Weights of a small GPT-style language model, trained from scratch on English Wikipedia.
Size: 15 layers, width 320.
Architecture: RMSNorm before each block, rotary positions, no biases in attention or MLP.
Each number is 128 + 24 x the weight over its row's rms, rounded and kept within 0 to 255. Layers, rows and columns count from 0. Numbers have three digits each. The size before them is the row's rms in percent of the matrix's.

# layer 11 MLP up, 1280x320, rms 0.0405, rows 1195-1279, columns 0-159
105:102175168168149131131112145070156147121147126120093148097108141144166125128158132089092162130122145139139132115112128126173131108113144155137119120127156119129082112148074146141185119140139102137148088132127106135149092140104119076155113128124134123115112102127131126123110119165102135134114134146123178111117150097145135108140097121096099144160124154115138084160141153117090160119152119134149154075135129104083129141125136134121117107114091119077152154149059106138120125137113113
102:133140145150117191168084166155092140129083153105095137170084154146146124112138102122149104135109126138128061161142141126135148137131103124128130099165157146177113137133159152144137104105118146138122175166175118092113108075142157180120132173114117131123110155149129149117138122141117138097144134134150145097114124166108124113117122168112137155129157140148113139122182112136138114175128158142156115138107134127139106135129141148108130115115119129155170145150121101104124100125120128
102:139160165153139164164118153129113103129112167130130097119113143124147089122106173149163132108126094138127116076131145120140127139122189156100109151055124135169141140117109152104069125095151144168134108137105124100110153116104127156106132108122142124129125205119100104150114129156097120151167122132107121139132122107089112101139124149130110114113133115090156134144128131168098147125123108139156110143102149078125153102142156150133146148144112113096122123119161140172130146131154153
091:115132092136147159102093128126094119138097081120099128128119168151185098121133154057113143155141138127116198103138130149118145126150153159181134143135131102146139139129164119141137103103101118128145128128104138108184090091141128123114093174090114076138094155156107121120174157132142119155123156142089119127163114062120131127109134154152095086115137125113117088131109114151085095145079143132122126098144132136109145119132126120148153139143087099116138105162170156142127154161169141
099:102142128132101115104141170105112121196151170114105131136120118142108125132129132140107075152135083129064094097120098122167120106130136088089137089128145112146135108127154131084108129093089154139139131142118105151121093179103127147111172155179123169145127114116096157118134159118119123123141187112172183112132156092106120101109175127127116116126133160162115137154092108144123155106098122110090140140138119142143165146142136166132138126108166108139143118163097118179158150112155135
092:142136176113094114069154129132136113100113129110136072138131124114121128124100115076154138102158115131140154151128143133148146144180083150107101132124114110117134152108114148111119119110128158126142119101089167130069117141155117130137127056111168100157087129130123100160142081131129149119130120115083139110112145121081104139097141127087179128159135182105101141125133085134162131110132104172117126119135127134134137122118144133134125161116126168104140162069141137105113120109116158
102:107144154118176176162161127104118103152131099106166108114119110157146153138120145130126170064151095089116156128106116121160119133140103153169128110133089132128163120134128100122146106100149111134117103134188114132113157110133172133183137119135141162147098123153187100122168114140089139128093119134117159138127182093125121125131107106099105128122150180123160132138110130136133137122148101107135122139169143152140137104099137120125136130134131125115120129111157150138101094135107108
098:121132089106128105181146113092128126161125163154118128148125144117121132139119175134122106128110154101140167151144151127193164146105141176120100128143175124154153130183124145105150132126128168165119128126103106150135123150096114112148131103108156150114113116132131128162160104142097114149100122137135111121140088128148163173112113130094154130127160159069139131131158139154159118157086119156129114146193076107147094149154148131121080128108118148110110133119138121112146115059133081
098:121139147099134134113126113153139158137119086168174129163125114122133076130129088125123137132133157139103081129121161172108151150132112160167158132157133135130089132105123153092095103146154107117108108100139120128113139122092124173100109068142102146152123148085123114107147129105102146140121108120140159116160119109093142110139152164100171131114128138154133114111151143099120155173147057078117129126127111123088139137099107136147149130136149154154132110175144136145149121127123121
097:124107122147117129120155122117161120128105137135117100148106138122132068141108127139135121128122161150142124154100167150169079128111144131140170135100168087135142127144155123137137119122116167147068104111175089156184110112130153099112162116123115175128137154185164154141154148161154101102126144092125144124128091096132126143120121131123130126114144163141136157138158123113144130133105135149129139131127121135124134141134125187120134166122152056130144150135122170111162138123137118
095:117150137156104106132139076115136107119151111104116106146145104120092142082131139156108108122149116157094092120078093134146124097113102113143141100129087109145089158145121097134119072103160131112136115146106135147155129092120139150131128192138141132097185082110134131138143170090163151131109126094139103133124119147119187133095106128109106118155144138071090136098117132135142119142143110112106143128095172126112121138089091125118118147163123135118179126146123106109133163132148148
088:125159118093075136127171166126130125120108164116126125138112137102134091131123116138115118124161142086134133134156078143106169136152132120097127128145110128130115158117143161124123160132131133089123129125102145148161154129110130098117137148113137110131110117132185129127179141136142143147085115121131100108104136153125133143117129096121135158158134139139125120126120059089133127142146157114145101110137125093128173132131148173127157167135121136134129093099153152135112143141157144
098:070113135161127117088118115154155182128130118098136144167109151153151137150140158102119100118127164142139124134113122142134164136137146120120122091118125107117121121109127142097144141077166163138173121148153165124132137136150139131115080075162164096144140137108108147127114062175104142184139115125107163102142097127126159112114130175126147155150136164144120142155111160085122144140135133086124103137150147142133110118123133135120104122194142152102134111114174153171151149112130130
101:158128127113087115128104151149099131123132118125110125148123098078133132173136114121140131111127142109125135127111144112176127104085150169151165131106089091145107124161114126105100143153113100179113163179118128133092119124143167133126148149110168153119133121163093173133117108102107108116127108105113107129101110144188189131100153135130115183088108150139123138122143097118141130149107114124096150181153144125140155129136176074144138140136126111105164171126151108082095140146192152
094:131153090132087079094180092121105108132128138135146144134110190103138093172100160150129118114162125101096122100106072119094148085093115157134162149115108128142128139138141113117138158162110152099136105134150144128117113117133108092120148135115135086094120099177128121137189140114085135149134124147142075110111108098148130155106114103130124141162136133093098141118145119120126133145147130115164187110115136139151121097152154121183155157120170157089147115114120163109120146120116116
094:107141102142111115123175129085132127116126114102134166124125116110152146067142151164111094139125146115121137105114146093118135075098141138073160127132121128127098109148100123115096121145198133166107116102138111129149060164153103126133124106142089092133134163172152116172159095102113125088133134174118134115156141120123115124130150177161135175103184169141073123081112114128143078100094124107118103134149136143116134120115115102106157105134128178138135138113144134118109173135110135
096:125125165093126148137163142103115114091166121123178130130107136118161172129104129070127082189106128160122182114135124070125136119126122111110136129164085111102133161129135135144125160126186081149142159135149111156124081141149148126160070118138121152129119158142210109141125117141152153144123140106119129112155123086133126111113092124121101109147124133174140120095126139149103100093114161115142131106133136059115153101140096160136124116100155134154094093101127141104145100120132145
102:121129114106123136158121152125147098121122119134079124133096135100147163094133131131218101109114138148142174138156126148097194203143123145169110070133167128105148122110117146108126147144096142116120097096149134150104147187094147134100154147142105158133136140168149102143136095130158105129113137118120142120139123134136129147149139137116167139115134123118133132142144129112098097153093115111160078116112143142119120125125124120145101156151137143134132173114140138150122116134104145
100:097169112127104104095145127161157132112129126152134111109142164157107136132107134127150112174145154131155088169119127131140134138111116124130111109138133175117094108179144111106107153118120113115118152168119133115090133103133189129119098136145114138115135112124114167125115109102143117143103120119164151106129093164142101098171170146138136134166103104186089106087123099160123128086144098121122115170083140107101077154172120159154130130121146158141123143125080096133135114171157111
100:133145153123126128157081166104122138099145151070136140140122077127132110095099163112151118129067122147128130107149090118210136144147114155138150092124108118136118158126107123121128123137128117129128133112125144107152111144111096116149118165118145115113108116142129118157118139135176156128102129143158084156115128151147092143105122158096122128140074142120081164172133157159167136145116089132133118149121120109131122155141132129148127123141141138139109116107165218168102159125132152
101:145184139127131105104136134146152146124105122129133130129156122174124111112131141138152122140156124142135167131143111123121165114115107132137135104132141101134149127121137125120181147166142074118112109125136139130172094141103151098116096141127109109111155149177103155128117160138118118188093111119108114122101126125160175130145132094135144108102120131158131116112135145160117169123162107150139161116118122118119108115177133125154135144134107085135110156096089177114117138092131165
103:156104131166140136118101126146134155093130162156188095164143104171127128120099107154156127119104135116165140111113092146121098158147114135154152110154131115122115148086108084127141117112117134102144183136129106146122130180122119115117126139132132113148116149153146168136170096169141139168143128102143117089123153116210130078114131174138165171117196138110125137133088121150151130106131086106160135111080120111158142089159117149073099169142153110133138136115098126111144120126144158
100:131133110110132127150119126187145141128108113127119136104073125120139133159120133102107080174158183145142181146124169141108091124108137179135135113173130129101074123124129124196104118139180127108121136143144154117134140130154137140111128122109073137081174101153123212119119139161137108163147091129180133131138117161142123163116151150155152123122108164124098151120152118095090100145132147114136116173109102203119126147122136102159117128092116132179122090175155092095151122125085132
102:164130102116097174126157157120112133119143117127138161125165136156147165174129146132151129108118147158145126167113109096141131152148096146096170095160092107116140105095153147138163118088177098125129134116144134149115135135123111129143076127128115126109152126133135116185152136152139087111143138129086135156103182163144151178128148113140148145074139090109112152134155128144146118118114142122138128146118110084171103121156150154097112129118166087163131094127100133104120129140121120
100:125113140125160145118081113124142150139152153129158139100099139109103099169125133116124143134142088161177121102115117133096129174144146096093094102141100145135129133153160164155164125126154122136140079109155130111078142090121144117107104142108110093094142098103163143092128188133111133150102139133109131124171162104109122138151138147090087094136152166154121146171140153146121141158148147157176156143095148111124100147151083131098081110088186095099126106137091119106113131133137105
098:150136114174100124079118118119170116135082123155141144116125131131090116128119175152146141068152123131114102133172136138171122154103084127123103097131175122109079138109129162119130145159132135123150142141074141133103147135120136135116105112140137133122109105143135118135116152103100070137169098133088090151126135127163108155107132137126149116110158158054141182116134104112103101103132128144095141096130158131133132133141103093137115116165131139161162121133109117142149091135120133
096:103110118143171115157093127171135122155146122161121122136150188115163133145162200085107156154118149155132137124122187124129103123128094125161089133136140121134104142134112155130145124084140138093075187139141117082135128128126113100122142094143104087141088119138168122153114097086116185113121112146125132177115117114144106142106145135101157133108110132109106118148113149124103120152136121108135099157118124126154137115110127129181127110138118155123094103149160132140145129150152089
104:126106122123098131139156115128121117168131105098120145145113104099178117096104130074122123106140150149140148139142137141127120161155105155129109099143150145186139111143115131085154126094145141076160138150113114097128123164134122119168102113118113115124094142080088143115142090165134166141118137122154108129143154121102111128165126088136126138153172135106100125136106126125122121104112095085142104111175145146127112131101158143131106158154138098124127155079130129158156122143128125
104:149108110130151171151138139128140108108143145104164088125149139118106099116123102121139161127142067073115119119162134132115174110118174174142113179110119133146149101104131168113086151126114103185115174142102137127153101144126131144134157132136143113134069120099132135092132142126105152098153071110193134082155107095100140146134141126126123164115127109136138099104144104111092163125136126139160116136124099122114142144136153094152087138149127133103126119144127130096128153141117085
095:132115155176135110121119156178095095144150109124083177097167094163109146144122136120130146116122107110114100133155102158146119139157110133100141125114090126136155143120126123118105117100073126147128093124147148114125100108119128138130130154095102128109133151096139164138142142117129117132142145141137161124156118165182130121095113105141112108166144124127136136145121123124115122151106153129102130170122138123117130141162093212164114108096130159149134123194146139115101095140110087
103:144133123127127145143132121095115156129126132140120135128121113160147143111105103135156167159119143130146144133109127113087123173133116103083153090115117117119113127101163143099147092162107162123131098136127081111145121131116133126154092172161083121125125137136128150146131174148173127106156109133157131126143114122180158143155118147144073108158109120171119144153127155122106146121165153160142141123154164133141141129151101115163090129158133107140101137118122137084145093150095140
096:111146158127126156124122129137126162147147138142141104130112125081206142134121137134086161130146141189111108129113119131117112082127117089078126096156142135143132104139121163130104131083130060094087110144125156125104081104092167147140101116141080114171083118125114151146178120136119129127113135117144130156141139078133107101153107176164114075121116112143159122132084121170115124122121094134159077135128145121132124140138123110131152135115121162148095140133133115094108181115131162
094:127121144125123107141100117161121143120147131156098124167134125086148154082117174110095150141136142163168113139151133134080147086126136149119115181147154162110171124095138120136146101146161116097110137132146083124156096139169178130123158100132077152168150105169093175139134134123109116132122139159141143149090089134127157123153146142130138132140126153156151086102143146170135154123149129154148097153130150147176125138161161132141118140104108152136131138125135147134111155153152143
092:161149105091120150140130094121148131131146139119127146156146123146113139129119124123128151097090134137101115153120148140147103169146120130122139150131132115114129143126173126122139160083149163130109124115105100123084116157121138133116118145141092142170108118150115140127146082179148141080091119138086132181146089145186127124139146151139138164115124135138102147114092132106117129111135126097128135172171181117165141125076162144078105111107158168099141136132142119138095111131112091
095:132091132098146118095145145167095161113143136137117166138095129117125111133098119149122106125150133151126131157158134150073142123136162105110101124163108144134140148141150161148161161115089099132092121135150124123154109138172162126139139131118091148133103116132062145107188166121100101166151144093125120150166154107115148145134143142165113137145179127142162094118142130131134083088116141128146105161139206119120113117166147114087113143094121102130090145136103067082144104161169160
096:116118120091128151168144184149122104097142146153137143137142156170130141164098149152161127098119127126121195132121104120117139121099120139143116113138162127141119165126147143100079134101169131119118145092117156124168128103128115145159123149108142092126085109154178120143122126146108113121121112110096084152136109103210131160111116115109112139103118125115140087119068127118083106111116114144137130153124140121104151143109117084113104107127143153122136112122113153150157137169148074
092:116138130148087128132117115105127126101092115108121115138134134114141105131136170122087126151108197123131158132133134150113105114108126121146116134154103141083131102127131178151123087121142122130163123099111116098135128121142178106158105134134107140131051140183123124147129123135138098092129121141148164134135117085184139118083125136158118142150184134211112150109102152129103133097109121136127095142117122145140140093177112129130145099120135131102168150095154098081123118136132157
097:124163130095144133161103140141085135062126161122091080150119072136153142113105078160105178146122127132128125119111130120131137157116136101131135138163139167145078122140112108111109127120147120124187135115133144093111167122107146127141142126080152145134148114162112110121167138136149131151162156126132163088116127132164098150109087102114117092121097138133133135169107185106108117136113157143150103142115168110111106151118123142113135134123122102142184117139117141202113144111138124
105:123145109114112148137109090097118109185148133150139140135079174136109174105126148139151164123115071101185082124136125128105091075144100143173111104125122070117148126134138092125113128141112145087168123127150155106105119136128140106179090124103123104144119136151124140124140136146142138154100166103104127165120110135135131196115105137161111123113135127161100166145130111139166094167128157108153095127149136123108155150105120115116129185162164114122145101134125131103123145110114135
096:135120122155079076081145118120118172121120147124132064090116127156124119140155109144134158143133118162096124143161130110112162146111104129089107121138161146114116138120155141135150098148127099138163166172111192152052087127139107111146122122149137195121157128104110132119096141158113113141094122132155123144099140141153119107093151176141117133139124127106123112095103132116120101113177137115107173114136129127135091150088107125143136152109143116140165134109101138108134128102114111
100:112111087121132147160088138121138116107139142106104113144128112104158133058109133105123139157129105118127149143118111138128127084157159153131112127119137104128147121135105089186094111091128131169141148133158129147120126084157153126144105117167184102180116137148130114106098168165142145113131133115097112157161144140135153128120103158125098112091113122091103123137126088123152144092137154142147160119128123059141126134140140152106160161187138141121087135123107154124124125157144150
097:128125130124131104126103094104142129129190087106121140159116121151126134075158169101146122170121153120144111122117110182160103099117152102100142193155147159126111119135117136092131124100114148147125145140134151125138129091133144160114125159109120117112138144143125135135145183129108138159115159115130094140179112121142152114088140118117124150106137168169087109141114141095158152116122151086127116164131153114131116115147140147157170132118131164143140155162125078151160174134147124
104:144158125145139169128091124158120146115132134131155112115153102106144117151141110110153112139121102134141097142135114082139126107119132143125123134124101141109110083142148110149122139109138131101159129105141136113137103159142094108125081100105129137128118125129144149116164169108147138125171086132119167137130133154124063126160093157098157122082143148172152171125152116082083151106150199077124109144108113124115159131161162106092146165143115097145129122153116115088103110127127128
091:104097126158115121151141103134096131141122076122136115161160112105156112147102159153122088127123153144088133107114169143087140112162109135111139136166101119095116114119112143076103144079148126113137134110118107122158131122133159110113116125111100135094125100135145078110151132074110089126124087136142158173097146107132127144147119091103120143121168158132137172151167155092154121104167143127086107114139133154129108157106101073116126102153118137124096142144152079080138099147100106
102:122114132143140108121139104140140127143100133125147136129177102148138101127117158138139117088116118142170153099138162135194173120121090150136090132100135075133146088142132057128160099130143110165135151121108092134099129153134130132118108110133136139141160127151169122148114121159164125172129108130132106153123115141133146116133126118135106104140125202118121098147139109093118159122121104098136145147126162122121115165121157125168074137190154108127147128134082111147069170169098138
090:090123118187140124122118132120156148129164131109133130121187121116095091123162124106107184124143132165145141144150144147093156129142135127157151088120117134081108143123162165127121110131120135159143145080093114129117142137108156113108144138128163144113119126136144134114121148106121138170138082136152133167133107144112115100124110118076106132087112100105067126067138120129091122105124124120146123148095153129130102139119096109139109179185132113164191149096115146172129110108174151
107:129106122147145104106153151125127166128136129097116078147152159178103117100158113088123114148149118108136122126137151132136128126161170148108132130149107141120160129138107176083140139174137132105097187143110094127123157151121097132078159142111136120107131126139112112082139112109082080147135129108123094106106171134121114117126163129144110169135168135153151090121113127159071132120131117069150136135128184154145106120100144114134143146091138080120127153150188121058152142170102146
097:188097147101095178120151104101115111118110104108112106146149137150121118106136135135135107126132100126108103135102118146180148172117135117129133136140120135152097128097082167142127114136137144106128113138134131135109158117084186148118165137105142188129154119117113087117155120139128123137132122165129151118145151144175097127147108127135143141145123143088105122087134116124106111170085131122179128130154142087105099112107142109151138122120083073123155121117111140155108114054128114
111:125123124106158143131159116134125119124116126160164115129133104101129105143149113132105112157162150123101119127091135133119139125143176146082141136175091156168094121134138148135094131079150101122100171164146139118118095128119150150071163106126115141158106139126112178100183087142145110148151121154164142132130135114114123117151128167158151088132093115162182140129162118077100106138082116143123137148104134139147135122124151099101145098116128140084135165169126106101148096122155152
101:099150149105160141173163119148134143119146136086132110104130134105101073159148137125128105099109113156128079118142120130151133131120152158110150140105090146102147119112126118090122107143137092072103092126114115095151123123146156220122119127110044107110111111114130136136138111129115090100127130132107106119188119081138133160126129133092127131088135079157126144126130175156120091124129113124131124181128147170155170093146129102122124104112124101113148125124161133119111124123167149
099:142173176146123121133130143074093114139194119138132129138108117137136107144115149115116178171111127163117149124119153121136156104109106169120106129148119180135138082133130089158131113135163090118150126139117108158169103137145107129131120129167161133099103103100093104106129137128119083119092147112159120116149136119120157104129121133125157110142068141124147086118115179128115128094105115119132142125130128141108095140108141117075084121127165149081121125113115089146133134088119109
101:156112134123114153153107116160142125103090134102149124121137125125123097112131150104140131119120136090100165164091120116100103078133117122150125084130165124115113160092150148142118139151142141140126139108105154156094142137113153142105187136151122121137108164095172158088105138163124163126117109077132172134153176144097150118139094146127109118136110122143111136092127103142122094138139152119119148140153114143163146076103097165119131147159212119139167127159126151103140114118145140
095:104148128121170108146079119103129182156152104141112094156140162120131141143159135111159096115105099122094121128126141146151092153136136148138109131144117123102110127110098103090140132127138140107167143123159120105119169126145091099086049157132086155143137141154133099168133143089114102094131151137108138085150122096156107122101136191145116136130153154128090109130157085117168168132131102148133110093135128099079148103185108086150151119117147120147134158146138150110101103131097094
102:120127095084118119120108130144095128122152104128125143105106121126170152093107131091171103134130137117160136115146106145088155144163157139162125158138146098134138141117150143151146105098154165073131096065158129089183102137135123145121097107098074106117124124139138119147168092113156155148172173106116103105126158094116148093163134120141118087108179139159118108167109098102148088122151144132131119110119122073110125088172151107152141141167108105121093082132140114107150109138112121
102:184124148124125164103116113135149154145101118162115078126084146116087077167119127117126124129141145159140125128150139124135142132114131141047112076143099166140145131130137163118151161132085130118095165178146141149118112120125145161133141077153144147126148124126087137151129155123150128121168154160118136129167156090161110139133103140108082128166132141176152142118112125102135157121113109133100106158152135126130084106112143153110165078133149139126127122120101116102143060095123151
096:116120134147081123096105099167156134123146104124126108102111157104130164107136135144154108109105107128151120122110124139149120151102098101123144135159122146134116122158136100110138114161122115138059133144132111108180148108141131134116138172140107115160118118157138106117134132157126087145129137138143046074145129127141144111112135168106174146156139142172123111096132129114141115152101086140112139176114148123153115136118156164164124127152115141112142144138124127121099148123124125
100:151135123165097134127124059109141118122183127150131132097108137133160129155121178132140101091134100141103165140136117145119120138152147089129163185170170159136073133100146090158087190139138104148099104114144104112119121120091150114108098102155104129132099142115037111143174136151084125137113123136101122146096110143120140117120104081085130144121139121125132172121129117136167107132144101108169111129138139120141154101147146139115138094107095128169140125132159123143092130114122108
108:121136134092136092129135096131119127142111160154155134134128120143082092131114145099134121092137126116152124138130108141150123124079133118156102142126140115139168125122087110105137160139065151129156082117095086144116133126150162095135145109129186100131154111117131103141091113128127149140144080122125153176159113118169154092143118117127151147147131170147121107103090131124151171160160128138109092147115157140135115128165127142163122165128135136076068163115140139186053173145095107
096:123140103118139160146169169114122158098117164151144095093085074106139120146129119125090116169093145113129132133132166121111118146108099108179109142150115143140093107135091093074099129158158111132164068100085139101108120183101162128154104099110114143110116138118117127130189091165117131161155118144140111105170090143156147144122130132164140132103108124166129137118126146116132158126094152123145119142141079181129148112106120175148072061148112129092127108113142114165124143139100100
098:138152148112121124160075143121120062068117112087096104120115121139124162131158147158129170083119138115069137111093135164102137162139137120120125153111133086110176127134132148111126168149091143136125144119124097124158152065153154118126130174121127096134132121146117148136119090149103111122139145141110142130119111112124141101130131163165130108111122164119127134082153115123130124084113144144119161122101125126148156122153151150052146111158130138134097126134139137117132153133123150
112:127117078139102121113095124176163127129147158096147170119108130118132152120133134098135099159151111135159130123159134141092140131130130099138102154120162122111110116142068114123137126134124163097125128162115111176127113133119113116145104136130145172120150133128150143127096082163111195145139143126165164146153109190160135147118109106187110176131138115116170113135105112106102183180167162178098117114127117102129127145124103154120092183117161119089116098116098164129109102120144110
099:130118109138144132134130137118132125162177110146115174103100142115128116147096118132144090119158116146153130137144119136118099149118093105137107114097121101081096140161124141141139113078144113162144151111125158113135119173136117128107105058147089113120089147123147114147097118117111107178099119098122126137114134092149158152134166157130142120146094126123108155127147137108142120150094110145100148141067188103167116140167069124179147126086147116093107137107092136138139152164140114
095:113168069124150127104128152145116112081119134123098198122116136177115094084123135155109077100097160147128177140182125107108101121139115119174112150111140134134106142116158120160134119107123157108123127114113121159142111105083126150167143135132109156098172132131135134142131127126149182151137147128077147169141114154128131112086097104132127191144155127079086143113156093137113154130111173152128120100133137090126149102163152138179142170111143144132149121103141135145107135138142109
097:119075127148148113148130121187093143102117110164152110097132136130143190174137118142152147121128087149127104083104123114146082111153125105096108166108124114127138097158098144085109161138157100146171123173132085135075142137170142121133148172117147152143121134083088154125125154104101210168158167162151141148115128096125078116126159153084133123138125125136104127127125183135122146118148113152112125145100113122158150137154100097097138132092134117115147129122136116147172141162149145
109:174116164146129124148126141119128122170123149154147108145129157095143091129073112157133148129120154171152085113124148141090150115126127129121111139120155165130145117159076112143164142149111116120078131126140121165108106100146101097135124097115140164110139136087144126150132150105149188131144060140140130131112135128155147116131127129101140127119142160137149111152132130169146153185123106147138167110126120152119060094114135131141136140102127158134130116121108141153152157145121134
098:117135133127121100148105109203101170151118147131126144082125138168135144117121127144117069099133156124126091137153092121133147101101142166107114139185120146150137099078142133123148147177115138139117114120136106125141138123128085117145078158127163132150111108110110118126116112153082108160120148140130121151134127091145118151092109123132106109142120161109105071094179129112176128103107146122138124098141165119181180137153148156124130146090100079134154149167114117137150120109154122
113:111105103166111105140120120135132113084128121148179103148158125144124107116121150129139127103171137071119148117116104143147125116162136133144103106161122137125149156153104150153142134117134167144121159172129182139126101112146135148112141123153125157105102156165162176109167142116105104126096124132140162108131113130140129097154164091146107117149129165135099127117104142152147117083154148130177115118108170144152120113143160098130158089105140148112120135130148136105120153162128126
092:148158114106148118093159078112107135117131109085139179145142103136149152150133114146158138086131119143119142126107164160089127143115108156162066140097133169105149153099136141136109115136176132158135111107144121137145118095094120110145097080140116099151107130126143109133127158109129134136128131096109112130076111153128100135111141101104120133150191113124133106136150137160143145108095104124080123119126128110174110157119117132143152137163133140139115129130119091133132041147111121
105:150123172134158152108149111087132114155145096102196093095114074161126151148132107161141147108163122142124126102148120105150127064152108177110122082083120136109161076104167163123055109134133106138136146116111111126158111134130099137147112109108145142177093145119112130143103110091130166105200128157154085135080157110140140114127120144143103135094128154159126120153097132094111126097121097147156114141137095144127166174125103147125098137111134200114159150107128130094112113114113121
100:100104141144119142106099135119144083137150146127101111118152139083112163125169102108143109105110154141102119130131133090125119187140088108132163133130117082131130148145145127182129079135116104116111123122124168169096125095085121168121110159137096122114154106120128152136139144115144084120127127140118081136117127095156174139112105140139127149141161118132165132134079091159125155131103131146146094106098150173113104163052099192089138120128070098149109130164167130091142126133130125
101:134145114179122129112120099101132102127145092086165124091117158081113155144148171081148126098122116082134139134126116168146121091133133121125080082139143122117118138165101105113155117130109153151107165072134104114136117120120108134105119124134088145120116149113123141128119138138104133159090107132147136093122140133105124106132144128171119141113126167093141125104138122143159128143129086202107134182129113149115106133124129135115159097114127138151115095117159166110127154125145104
103:093132151125098113131146148099105141136089124150104117103147140144146137144137162102151119133108132148131153116132118147154171105140092117141139119102148084186136108115191157093117122137140124108141058151143163135094155118130187133113102133129099131163148121135136109145099135134083107123133080136143159142126139079098135130137133123106182112139112165118120134099079088187114168127110105103108129145121141113120124110129113108129118088137105120144162159167135107112142143124108091
107:117122160120109166139141130068122169139102146136113130149150116122112062134113129121131111121141116139121102128139104097111133106128110143112111098163099098109178144138129115161129143118088143145124112138126122149115107104110111091122108169162117117128135104107115116132107156114135167108087113147106128148096161142135092170133134164149118090175116101075150150166124118199135105097149116134122127077132143134114122134092139120119147103128153176124127149085096167088136087169098140
098:123122106154127167123086107097087125109126161120136096150144119149112117110123146109089085138160119175127140166115119150159131155116136150150116136130173128136136127125132126123141094104147121119095166126157141142083125068097135164146122185142124114126144096132060128153115160117135141116134106144107082152145148143147123140087152152141111100131137118078155189114128134135133130126115163151143132134137101085135118160127108131123124086121120135123163150103131157131139153092093153
100:081128125131133136142110135133124148130087104152128151141151103126135094140103121148151112168071144130143144123106176130109130142123120088116103134151142169104124095099130090165154144140161141109122143141157109134110115126121120155103121187086116141136114122114135145138118159117133179151107134155123183116121110159115101115143101134134118084156136143117103106152086198151149114142140136128141167134126130121091107129130168181099149104153155130109136097124107097089092158138142143
103:105112130149117149134136135155126128128120149117156104125094112101134115138101134119161119129089088128156136106085088086131118147154168118159147152118117112162120162091130122145121054117126130146161143081115120128197127174108143099152073159139105118160100116162166106104115088099153138133095129076129098104094153135088163101135130147134099125136139144111124156147183146083158114134145107087119143138132161115085146121161089101087108161157144165119081145110139131145113103150150079
104:114139113116151131159137119141083148082086161104140086125103122090130110163107114124091155111147099094142130131166187126120101144162098151125153080144141148110117155111126111098107162147130107108095085121129106103104183117121132138105150125108176134135152132147164116116139110144116087108124070162117121177087090146092089148126122120115086112092127112060115131143139112109135176126152118126103122098083158131168095146130112145142129130094116121098102122134122116168141156138134169
100:102114138134125134143171100096121152154112121160148114124084093112137091163093119118136114131122160196110145119112141136124115122115140125091104084171076131147103122166157170177159108158087132098111130127094135158105137097127109148126137122120138113150106132134125115092111116174122125103137149139105107167097141095139113104127137102139131181100132108171146114146152087153120108131149105087141100150127129134115110170141132138092126121132121105140121085111150137144075137161132107
099:102114136148152136125144126161129129102115160120153134095082117134130180067150150168148088122180128130100135117103121155075143171133145114132118134091118140141133124135136107132159113111078116127141113081146119151131142149119139126197134155129146089121139083111150157146113136164131132134144149141107102174140135152118178105133100141092119118132120123121120088091128160145072097095076136139190148119089163114104137150130092153133115109123156112135127120122117106135156128119150142
105:118138119128133081101136102134141121120133143078145163107144106134096097101127118121132118080134146139111158147128100130135129171106126149127130041126108172127140120149113157138147120140158141118137079099115161120108178119114120178151188135121163142105116100110132127109158073145115165136080151132145130157090136174112150161137161157102135130137128128088137113129121088095132125133117104143105108119169153130123148135125107103090126125123157122155169152114094144155130108093088120
093:151125126121116126153148153097157142114164124113149110137164120144134127130083101121100151109132192111128114144085146095112120159128139117125084148145152142124163138109124157159097103154137148117114101135161125090138082150068119146167098124103103140094103100162137096105108105094134139115097143091133123142129079124132136166132138133138134174152128087136123143138145096131159062115151124117103130149132131137134124149101110141082116117122076157172144137151084112136120084128136106
098:102139154143138152116114141120169135162128113106144130172123139111112154122107147121148153123106151151117110125094105121138117125141133145157117109142128100079160150088094123130127127144170144157088136138169133126137123105135106131120124107161186125156152132145137140139122154162120106155128092128129108129129102139123140072132148095095088146161119111135112117096112162127144156113115185154102121164097097161162168137144098123102141090107118079149093115128150153127161118101123150
103:150141102142110116125097149145129130109117137142121132138101112104188140111125130136105141115152108174133144132152163118142090125112120119122122126119093140112133137156115084114179099116124124121109123151131149069117129100101122127123124159141103116173072120143127167147095151148145114114171122148081125123138160140095111098130130154113106099129135142152125148143142116119165112110127153102115114102079118079132100173108135138140163133147140114136115127108164120151120104142117146
104:139149132092150156132095168120167087136165102139150134108124148160133135101129161181117127126119115117136164161127129134124126133136074140121136114130135119129089111104097114148153130145118133115116101101154144155124116124119126142182174160102109140107160101135115165131143129127135115145109113100106136149074163105088113135147090143107117143136146123108162111160152108111116086104172099141155108144102108144079134145120121100118085123150151128154140157146100113104137117123092132
093:160151148143085126140093110161106115094129145124112114160155140109105130149184142140127093172137112112143120144149109098123127108104112139109152151094131144106129099131092103146114109138136132093087159139114120131145076096126145121125157138153139130105127157102135173105106158121130135107131166123130143126116140133123168123102120104145076110142107134091119131153101108182156151090112150119088124113144129136130061193120117169120162134171116080120120121125114136110103170140098149